config = dict(
    num_hidden_layers=14,
    num_attention_heads=4,
    init_std_o=0.0396,
    lr_mult_up=1.11,
)
Each number is 500 + 50 x the weight over the matrix's rms, rounded and kept within 0 to 999. Layers, rows and columns count from 0. Numbers have three digits each.

# layer 2 attention key, 128x128, rms 0.0654, rows 100-127, columns 0-63
512520521586484389456451558542475502614530407466571501454520547505474491470430493576580561435531571484514431499496505496524514560462453551443518444492487601509461508429470518554573463493491567
486476405527502376544455446484528543495625509444580529608504563539503542484442656595502548421565593500451437542436475454438487508551414527506600560467512483517455531568451516517464468531452437
552554550489541571559547490543469490501536496594422461464469505452503518505536428487535457450455450534507521527520539574519472529472585412575433491576491442439549467439508493538443520474582567
458527465419493565451511480509429531507431454568482418454494481405545525524558486490450523521493459550534526511471452525430450550524549476545522524552538597421536480627495544568507512450507531
384486457454482530560368448496457510472569561458599523599449553538525505435485613504438562483576552475493484451527489434451468472541465526441575527447471558487494467593461449454468514566473476
576617520540541498477559533447513445537493470533439548451487510505527490515490490525483438499513600456462496585508529501578526548493519523553490490461486429500483474421533424529546545551546525
529442485495498549505455556538557427451421527483452442427446487416484568609564434505559546482498457515597465444466429546525518600503489456545444526555523495439464499518554494522486462480575516
469486532527465474526473481451447605450520430440601535497559534505466427518469551543461488528478514496455468523459462472498497532451394536465489484431504494532470526517475503512511482540494413
432534536573587537544482600505401464546535483531541510422471566519491578548399538517550522563569509437470507527502512442434481521566496508527508479590460514498554461479541400528466475579468515
437403508542440506518518539560411538508497418418587521511567585487485447526488497533475510502505500493494508543440479447509480510481502503469528495480507500511493561578535526548560419419462464
453494514543568558558510568533475515528496514491455567406419488619470515460422449525429477480541558445542435531574502508487520495535451520472434515517481489572573434521601468536487465535520535
474390465492483429492550521535439612512523401469548514571507555502465480513433554527491536557510484468511490470492473435381476440515402548440534544420477510499486523561522492519555467459519558
456511534502522542605509455504452568474530485425478507489552527519551532490472479545437436468546610509476472540475454615565513394509572561500484481531565479559444488601442469478552508520427507
542465546503482533562547523420590474482435445430460495520475488507536489545515411459474527472553541484523453508462438563541482437513596473519458481492541487539570521483451513503589587585447555
432545385484393400508443475530492489524575499458536564562578586516484509523474566621510534406475595440470499527535498470498458468459476592454602463466460571493505537474394490466489457498552479
481556527455467496444464445512499544519474496418587461499551556572543457478442485513453510513543616509468442523536541437431472442444610528447533533472558524451484513540455484514516500420510464
467460455494421363550374451516434496580559432411529527582600531528448526466468601614589546416496569495410533492507474484522465508520360547525584500543462462489485476519510546571441490492501472
394455508429491559520435470576446535508533514556466528526564542532505464464523543505464559479498490516447533529541508532506524414555516538462475583522479494525526480513494512547456444440520480
563566556607495520502617574456533499434402511492506445513456507465505474491462393452546503510512446517538476510478541567562512551407594502506456500456565477528536529393495510446558558532465526
547588535592501564558590554497548508502398516428411464400437450483536471516469400435540460455553508470551455531527521532577485567406524494509429455483454492495491503479556445457607585510522534
455503500404417526451507428551468595500483490503484582604545483525564459453540550500469537515486433528421504497574446522495482374518495551477491550458516497512480559512416570501501440435537474
444642508542569537564508444498414541511539534503552558631515580630471421454461544497567479495599620481379455617528496500571519431485505605369541431331500485540553458427434484412485568558446408
549503515511422511539461429422571399518508613468460488536477507455552503566518476526477515459544520503448530501440568548553499566506475456618476525566546443449505492449466471443448580588454429
491474469434490451536487545557452598509614413443502545517507529479467508426457562483520502483468576509450539549533468422495449505539404543500513529469402484495503548592463520530509429377474565
450452591461512457553478490464484498511452548509546475530564504445504632477560579553526589450533462403536546461405578486462494555492478485577560542501600445520419564503512599534500552515469500
524515386474493541442468551467569554519487491584527537442509458489522464485538489518457455533437496537527510542685458523559474419545538548395547504527440525442552544514457503446511437404544510
474487547500485452486425454484436527529546474500593444570504532421506540541564562495441546457573527434540486479521466465458478506500443470526548511616511468490391570465511480517472539499461493
497488488479526527620517542485373522478436501540541441554529534529561495477479493497464504452535482487441468512478455555310515465551526592488496438584538549565587432449470491489462507482571559